python train.py --n_layer=18 --d_model=160 --n_head=2 --n_kv_head=1 --head_dim=64 --d_mlp=192 --vocab_size=8192 --activation="swiglu" --norm="rmsnorm" --norm_place="pre" --norm_eps=1e-05 --positions="rope" --rope_base=10000.0 --rope_fraction=1.0 --qk_norm=true --attn_scale=0.125 --bias="none" --tie_embeddings=false --parallel_block=false --init="uniform" --init_std_qkv=0.034 --init_std_o=0.00634 --init_std_up=0.034 --init_std_down=0.00518 --init_out_by_depth=true --optimizer="adamw" --lr=0.00241 --beta1=0.9 --beta2=0.98 --weight_decay=0.085 --lr_head=0.00579 --grad_clip=0.5 --warmup_steps=591 --schedule="wsd" --decay_fraction=0.592 --decay_shape="linear" --final_lr_fraction=0.0 --batch_tokens=16384 --seq_len=256 --doc_mask=false --train_tokens=199000000 --steps=12146 --dataset="wikipedia_en"
Each number is 500 + 25 x the weight over its row's rms, rounded and kept within 0 to 999. Layers, rows and columns count from 0. Numbers have three digits each. The size before them is the row's rms in percent of the matrix's.

# layer 12 MLP up, 192x160, rms 0.156, rows 188-191, columns 0-79
101:509511507489549510520483494516534492501446518466455518484466495491498534498488493519519512492522513498460530464511472498495513474522480471489537507498496539510467520503480533501531490500533534504513537549456525524460498490481479479458515471
095:460502429505514484496498539498455500486477510489490514489487479526476543496496481527469495478522463500511458513490526488513501515517528469493472544483487490475498454482497524527450490484476467519500480525476519504511537473491487493529469493
099:515527525496478448501518508485524499491508490504515508510476489487522476459443492472516473494492505568538480515455465447481464488504474475487507472536507505529492506477476515526458493537516475487455527500459535468489487515503452523506511514
096:473493533526514525495506511506487518520447556486506546468520490465479494475496530500512469497531453507481500477473540432514485528496495475507497486481539488550486533488489522470494515487466534513504481498523490490503494495516516531547491490
# layer 12 MLP down (transposed), 192x160, rms 0.153, rows 188-191, columns 0-79
099:512524460545477511483499475523500481510533481539472518532506486473530500481501498475511432478486527472537489375511487538506542476493497494523468546504510484499511509536496522491510493484492441499480449482512493501499466515452516452507467518
095:479494511489501512463533492520458521524455508489501510450474552538581502523484494495461500482480511447488541514505527467456498468475489494513519501514448513515506514507535497482481510481545496538497550483473503492494514546468514492515508517
099:525496486536457523502487493483517506470505518517463572512515489467526540515529484470483534469492533533502507524487443500533538492495560477509521507439493480498526467513488471469502497461445472529481490462526507473488521493492482507515530465
098:479470518510467494530514545511511488475508470469528465493514531481515505515462507524504489481487491518525509428510483531516506444495444559520470518520468522478509491487518480537487455493522512553496512482493487496495492559468507499490462517
# layer 12 MLP gate, 192x160, rms 0.152, rows 189-191, columns 0-79
098:484497507482522507490510511536529467512431488510499454505493540536545487487468512533473534460486500490523529510488493461471484474488502539523460543503479505510521483457478478528499472486521501522501512526478505486496507570463537477509493481
096:484444484502503486504499496487485466479547489485504481487503502573500560523467507509503474497554524537488480496501492458490522502544520489469525509480552485479462521487483500467507530530505449513464461459489506485460524488497538471476467436
098:536492523474446489479499462524524469557481469445534499507532481534515511519472459458509483525486523496452473520498502471436508496528561467490532506478506488513519520501442516492513492537482497496493547505499497452499454482506439481558493484